{"n_layer": 10, "d_model": 64, "n_head": 4, "n_kv_head": 4, "head_dim": 32, "d_mlp": 256, "vocab_size": 4096, "activation": "gelu", "norm": "layernorm", "norm_place": "pre", "norm_eps": 1e-05, "positions": "learned", "qk_norm": false, "attn_scale": 0.177, "bias": "none", "tie_embeddings": true, "parallel_block": false, "init": "normal", "init_std_qkv": 0.0151, "init_std_o": 0.00339, "init_std_up": 0.0151, "init_std_down": 0.00339, "optimizer": "soap_variant", "lr": 0.0117, "beta1": 0.95, "beta2": 0.98, "weight_decay": 0.076, "lr_head": 0.00895, "warmup_steps": 200, "schedule": "wsd", "decay_fraction": 1.0, "decay_shape": "linear", "final_lr_fraction": 0.02, "batch_tokens": 32768, "seq_len": 512, "doc_mask": false, "train_tokens": 96270000, "steps": 2938, "dataset": "wikipedia_en"}
Each number is 128 + 24 x the weight over its row's rms, rounded and kept within 0 to 255. Layers, rows and columns count from 0. Numbers have three digits each. The size before them is the row's rms in percent of the matrix's.

# layer 3 attention output (transposed), 128x64, rms 0.267, rows 127, columns 0-63
103:158136134141137149120126123145104094122156148169121099149158097164112147094123164145117172163120124128105108140124168144132098082095108126095090122131143129152093104155175079143134127129134150
# layer 3 MLP up, 256x64, rms 0.266, rows 0-49, columns 0-63
111:151130130136174114129109107173107171137139117147128121117173114122099148131122108134125145106112117103099172108094147128089163172136128115127141108130128082131128131127170103130196153085142126
084:117145115136114132145092086122101156101124105062136137110114089121141151122139115158122109106108162116142102131136140134142181191155135131132160117111129078131162132165115172112125132098133119
089:159138128112126115115167117124156098168079135108126157138132106142148123158114113115132169159131174083128139108153146089082130136158134126094128159153125105092137090107099100108125083144116124
109:105172109085132122133103153124126116134111149124114146140147135161101147099131152136175175140199136090121124126150153115117136082149160135108111142144172145122105149147145104093109099101118127
099:119118139088144156165119129164114111119118153178104132139138090118118125092136133100131137133121115138156124169147159121147141129142103147135165151136105128113053145077162132123177155102116106
077:101117122089136147146151112121149123127157124131111192098088136149198165139159110095129123156099150117118085121121121126125119136142144108102101130135122148163134150149129121157131165083118167
092:078148071106148134162107091116115098148121136141102129151133138151121125090124135163108144102131115118119135113113197100114168164142141138144128084169123121131106114136121094089127118099102140
083:088121130145163137095101154120107156146135154128106142193137147114099102100129121112130174178164130126127112149179129111079151130094122138147131143135132145130146122121094148097117157104135093
092:147167136090152122123173155166151116112122125142130163092101110158142116103130154106146103174132114146114110143113105098143104118053136097138082146146132127137115112151110147152131140096095125
092:136113108132134133154148111157130117151109198148121132135159134115094137119135111128120129174113158126156145172169164134116136123128108135133157066131116079108127130131114073131157091094128114
109:101126140082117149117127109148124120106129125124145168151163140096150109122111127086101130139133132147102116142113120156111091127171119154138149123135079144171128211108103111107144142136085110
101:109146092146107167128129096140082153196166121106068113154154127120126169078142082169150118087142115128127125150157111135134138128116134119126111106111124130126110128124112118146146121110149100
102:124150115108099115087101095126128123169158121146158118106095125145142144121153141145131103130102143155108141130167146105133139148135117110140103140144180160136125172134121102125210150082149115
114:146161143124096142131163104146131124177128180124110133108125189105138128114146138117140162135154110111137164133129111135081106148155088147137146106109115170115105107120123149124143121099059123
125:121111115127130119142164161119124088168119126145115118134151127145104151112117122131134128140121094142119093108168122084138077136134146172172095112161162104124100114102194108134129121081118109
083:133095121123110176137129088137131152119160136148138125172120145126097179126130112076111129160110104134126125162186142131121104143106171085115125131093091134152110110099139120139092095125110147
092:135150100129081088132145152172154118101137129131136166126079126122146142139135131100084065150132135125097146115140137124121165117097132145161116147169097153138102167123168163102143134124125135
092:150118133124137109170168151119149117106139122164126121160090127118126124138102092120076126123105176114173150119116154133130135115104121165165163152154102140171120113133095155144156098139149173
102:142109181094130152126123117083165159112089121074133146122120137119153103101133159100089105099173098115153116135156105152153123116125143155109119162089136108133115112147127157101149125155105121
114:174098095142095112125121170128134149160144109109173111162133149104110106161113152114098115110143131090100124141113099164120159164130128187153127117125125138113155130083095116089143116137115146
087:136145143149164117150129143100121099154062114136096131157142112138150081111123118144058129109168096133142140127135145138160127099118112160123151150145157136100111100139146155079126140162137117
111:100164110122142206138150158143119122132122138131104120149175139096103103086152087166136123129081135136111136111141116147134135139125129096132135129108118115133128096081110140132121141059148141
095:116139113109145145115094108135149168124104125111104109099131110079109154113141135163105153109114157104187143159115137110137118121141160101110160098133110125151153115150106102160126073109082100
059:130091118155113119088119155134135083142121158117078150120136128148137170120135140104150087134123171140111135156142157119143168100178103167121155130121155126129151148179149139125110114150084118
103:153125108139111131184152121168118121166135155100133153164145098118119143173078130182084159134106154108119115158127113142123130143120145107141112093145123134141109132152124120100136116161079093
119:154167139133111127116151130122127144162103173120083155125144115144102137133119121159121136120113097126127129120131135094135098121091129125117136097099099182108103062161113180115151099162111158
087:092145175144107162110100127110139132101162133106139146165116149123137166111104120129138124124137098086124102076130103158100145143110156139145143128103121123123145155147148121056099083101113118
097:135120093106126160077114147152133117128136106115128169128137123114140081087113150185106106099128144108144089153147176168110129125123161143097165129148159132129137173115143161100124149125134113
108:126117159105133114101144139123161131139109094126107120110143112136137141192119117135131124150124126128148125120132133099166141116134122151134083108135132114111136158134109137142196102065062077
121:175147126102100138098092139122155152124141127091200111088117155164114141126152114121096107117100099090119151134144149108101116107126126093121123134113167159151110167132104142131115125160113098
092:111156146110109142128093148096171104120097078118142123133117128081130143173141113101139066133148123128129127102177155146133144162161131120143153150116117110116096116139153135165144097174126123
099:111144148109131138126103179133135114082128134072096121086137099138125129100108138138151118103179141110111167113128140131106128155155092113148186152149182114100108143127125141125110112103157117
099:132119110133137112120145137120115131120149138165086115176176105106096139067086142083121147138139133136127112120098150103125164118103095159147127090123125158152126173106116163118152114131165105
089:119106124155103138115110120103147132159114107103170113128150154122095141111122154133090145115125106129134182175166140118168134145126103127139122137131124143114141098112152153122088111164052089
103:121127132124158123130166100127157126046174099128147155144128145113118100105138110175129067130136101129124109125116118127097182147100129130107135163117145097161141158127136138141127116124160122
108:120133142158100111126107138095135133139086163082085133144116086149140106112167120144090121105099117142087174098133140118144153143156096158161130124130106139090128135146089159129155119155096129
083:147135082088154124143128149135134119130110123112125162136140109145145132120113154134169121155114134107130104102118121093136091120080175109124114199095155146173110164119109162083132123122143122
096:114127143124123148130140147118135104123157145132115123114184160142136130067123135135099164111098096109139100130144128136161148148075123117047120124096147114180110157130138169134138131121132122
063:134094127100130162162095090129137110150153158148159185143148141164144137146073138104142153112134144150111152131137153156098123106107166112131162117114108162089091130161132139120127095147121119
094:125159109111138167084183093147109131109135106127155113142154123111148130146141117157114078125160104137145125113137126089113119149151123127145138140114119158108140090083126161169186131141094152
114:152166134088149117148108084067156144147124110119106081134150113120109147143132141144123105110106109115131123155130094147125137105129086179158124085135098156138127103154125161123148097095103143
093:136162158134142097106170143124160105123136120141116137098177110088137098082141126100094107124085142124125135171070130126124153119127126086157139109095149141112118127144147145162149124103160157
102:116158142091158126110129131127107129134141121124133144117125123076115128097122152150118137119129086126152172127180120077138146144095063116187131141142160179133139116148103158156122136136114118
093:126112165111099130085162152130137122123146189104084078154110124156147124126094100170111163111114179124083156157156147131144101116122116104140125104130127123120095123154131122155137130133137104
116:145122156106171108100159114166135113131098123152112114145153103105096120151090119150113165148149153118147150140119148070102148111098109127175159145130114114107130119156126118114193108148116144
107:078109087116122137038136141128127107112107143113134136130158125130082153117151152156164130090108115137140098098123109143080141163116135147127147102147108128161124137125134115162149129129150157
081:142165166121153115122116144129156109151120152067148157123125133162160141138068168117113156142075141112094131124134136092105124128163135122150177123132081129147123129117111137084129120141138108
091:165114138106119128133138154109146104086128172102131156062145132096162155146133121109133181135149115125083148124157089128106124122098126143105112132115115113193123103115150160131145150129114127
098:108165145133137103140121112098102124111108118113097138131138130141126146149098134163111106164144105118087138089098160146090090102075088129116164145122151135141106132159097140136154175138157092
087:150146131139145124124111124117108152141124147074105174138176142119141110101097101130120093138101082129149178146152149143168156134146111103177131103141119139135127160127120128133166092107172142
# layer 3 MLP down (transposed), 256x64, rms 0.242, rows 0-48, columns 0-63
093:142120109173125154146099117127116132142138132122112137149142103119150079140149061140125158131146146128128162087145119129119161155127126176165166181137141110110126154083121136098154137142150164
074:122121148112107119132093151095133138103143109096113136160110159138147153167116125168109163097136130123127167126129134101154109110116093144156139141094124136090125132161113179055163145151117111
092:077162087157175101133150126106123146158138097105138131154153132146114145131166153172158147131134145098091132100164109159143133150139120127128120145125140149124079157109132111127145115088154171
104:160096100122142122109088153140147113161117139117098168105108102164118102120100094103113086117155129125151105126126187135136116079136128125155110158116158153136161152153142166097163116121139126
089:149131144120139146122120104129178146110152107111097142097110186116112145162167134161160141107154123143164165125135106147105149165110124133116118128090098144127101122150141175104144183136095123
076:117095100119097109146126134122136162126164108136111147104120149127144047108177129082122121134140129158161114146151163129124111117111098159118111108138171096107132146090099139106097100123132146
090:160130068143130161127115140115140103141127130161109161104116154124131133109092118161132145129100119089135120126114140125172125135124096143136126132152045112116108156149150127100134153114143193
086:139119102152139114125156152148122131130147159109119104105086114131088117154163127143128095125123104149174135180119145182152164095104196107132110146128125146156122115153110119092099145125118128
084:144125107153126115157147187144143103149094116137139120132134110125096122126106115064131156169170132088115120104132121107137103172119142137144127156089154153099135135096124132169086098150125106
093:097114127147160153163173137115082146129073144147140134111113126120087130098125089089125102132137134151162135138131164123134143102149108156193135159080132134107150137132122120154116129142153097
101:125133181077140141113132139172102172128111131093103128157158146106119105134131098127113124151083146163161149119119146140152134091125122094158138138111101157140146179119140141169126101130121092
103:145145110064112113113139113107141157100134109141173095145150116120105124124139081100130131145091168176130137106169116141157155126167119126098133073110149135157144119091120154122129114137147117
090:107092136134117139137131161110103121114146116134132131119117100185082185181172123138104140131150104090096122112144091134131183121119102118138129075108103127139121144146136143114154117100117116
122:156148165103165109144107134113133111111122134109116131169124139115135122106144145140113133108156120149135105129086096134151156100097131111112109122109163050125095120126146142103180143153189133
117:101135127158147137131088191102093168119157136112133153126092115130122109111181091131162125101140126134077160093106104113113137140171120131130128131074117131113131116107108111107157145139140141
083:111102160099131160132126088112116102098123131108184143167130104118109104122127071158133120102113164162148138103134098104113137084132128127148117110113157111170146127156074130148127102158132117
093:138111070108118114180102130091140174119132138134128120114127120134101150148108089138140155111154107147113123170146127113133130176126134147129111109068137137152135090151116138167068125098130119
082:124189110112131142170100156149106138148135137118162102160101154114122119144118139104140146153099152116148141109155126138113106115125145143094171128175137081081113128122148095140109143171170123
103:099126136118152136107097171143095123109156108102118160115118146174103122119137125128155095094092101110133147189155102134120153154100136057124123155152112124107134136090119135097111125113123148
114:117118110126154102112127116142092138160148119130085104106150070144123138141133095156131078114085159121158138142132142125173154158146091140112145122108140114108125145092176091159145115163118115
085:127084131122122144109154155139169136101178105134111091118099141100150138143081141128107134138137087165168142154144157112114155164136130082167099141116130101133127123114098114141088157141096120
110:120104114104127135110104121098104131157125155107130160141159157148116121152127127165166062149118132131150127156113097176125157141113128101135122121061146141144120143086146118140121132109183099
083:113108183130181145151139096129149149119140150156135125085102128157166123150108102145160172137157148108125132123106135135092087134119149150163142119140116126087164132149119108135153110167123084
073:142134113125117178123182158126144117179094113151120118120114125090144088135131130101167153102143133162141130174122131161120125147113133113126098101092103146141169093105125087113113096098129149
111:086108149143104132187095121137083149125107163092100131137140137169122098116098120144119115108167120131110154103119143079139153139104130121138162117106114136141166106149119162089107102105161131
122:129095113099114098135162139152148154122123128183148172126139105161135174149135104138116131157135101147098107148156169130111144140116115102110103163158098090137139090109135146104149146087145099
085:132108128095131102104104136092160186136164131125126119153108148160147161117133118167134098149111102160135132125127153147111131122091117167081107138136139124149122139160147135109156132158053117
097:157100115147137104070139147119111114133150131118114129146141117100134139143094066122095126140167112125129101120092078161119121146080100123119110106103093178134095113136128133145167160142118125
094:099118118107124119088161162140131116159118089129110130165114118113099151150138131107132142102180136093125175127125151139150143131153060132168154104131164144087148141119159117144165145149138124
106:123089105141091117086147105150122117119083120143107122119144163086151153157116118156107126101090128135187125100083131114141192139154120132124131142126105152123119163153135143128155091108138133
088:111084125083138144114138093110107133109133116130132112112107162176111121084117108153116125126148083168130163153141102130115198097096105158133105126135121106104159143122146156106128158114107142
093:105113124094141112104147116110166110113086094076123163126108162133148118177147117097115159163153122153124156124126138114138132127125106109179128143124159175145127129135150090104157139175105139
104:140093115123180120139124109155146129107131099115132131131154118155155109119125120159157113122097120152156148185087116097120173124125123103099116072121138184145161158145109139158147108134119155
088:070123105113133147141117084122139126161141099121132094126116079130122142174120133141106077159141141072164122119127140108116195121134159142134138119120140130142124159123101128158150109116105163
097:147141148152164150120162115122144121122136145101134156097116187120137115138160112141124131132171134130091141129120131142128169101099131138123111182095098134087127114154162174100086154164151137
116:114101119144129137140134116090097067144123093133092107146097122166142107137088111107153087131150150128180107150141108126128153079101160151148168101133127114147143106133123147154149125125135166
084:103100130175146147140117143136144164111141111176140087122104148129165121123120066141081142113124126105183128132124146141116115138152118148105154101123144098073096147130105088141160124130133138
105:142123167114160113137147089152152125105117153125134146160152138103136133141100152161115106154112140154193139118124107123138154151121144092077147090094151112166123097113126171109098109160143124
078:146175172198110115164147113126136122106136152170116095079082130127113128112129127126103111123113139128137143107095125114114131144123061113127104128114107084087102144120127153118128115110114134
105:155112156140125145160110142141137088150148105130134147125131132105145130165137093133126136135110141145158130121120150126091080142105144085115107140121164164140120118165112090120121122101192200
106:140114156151160100115107145153186113105140110153155136093106182147107123130134092098156114144153097127113103130110128088115132129097130144135133114117102167145150127121127083097075169147134131
087:104169105126144143119121091137102167113100120141109140141088148100128122112102110101119117120168159107138148133120075150139120154117174128136106123097086148093144133165106116128153171163091145
103:184107117136141090156124136147123138135142109134123116142148107123137105087172095088117153126111167124107154149144173115143071163138097138144133108080144082122132091147113137150136113108147127
097:144119088138110131129060137106116145144137147136137104107166127129119133142119127182101161138078137146156168147122163136118107176185100120152137143107117120116097138114095110116149140139142099
100:126106113089128117098137123121100085106127124117140122162120060116099136142050117122111138119134135124140133129120115099064146138134072098129155127118134139121118146120098107122130123125177098
096:110085136121069138122108143154126101101118146132140135080185086120082151149123134120134119129129113100139139080173128142113128184098121137152086133128123124104146126123144131130092158153121142
082:137114138147129135122146166112167130158130072127135093122104155124116172140131128116167120147132142126101088170123092112133125177154149166119122097070156150128143133116150165156123154095124131
095:112099152082143090120150123151126115117073145139147151088134159133157138132127110118131128129123121119102170130172147145111118097108151126117091134132100141174133079150191115114098127100146147
097:089170163132132177137101171122087162084117132131116129150113133134148155094123096133112139133151102144121144098107129123111100120152128127127150149132105113136152101169098110136098191171138118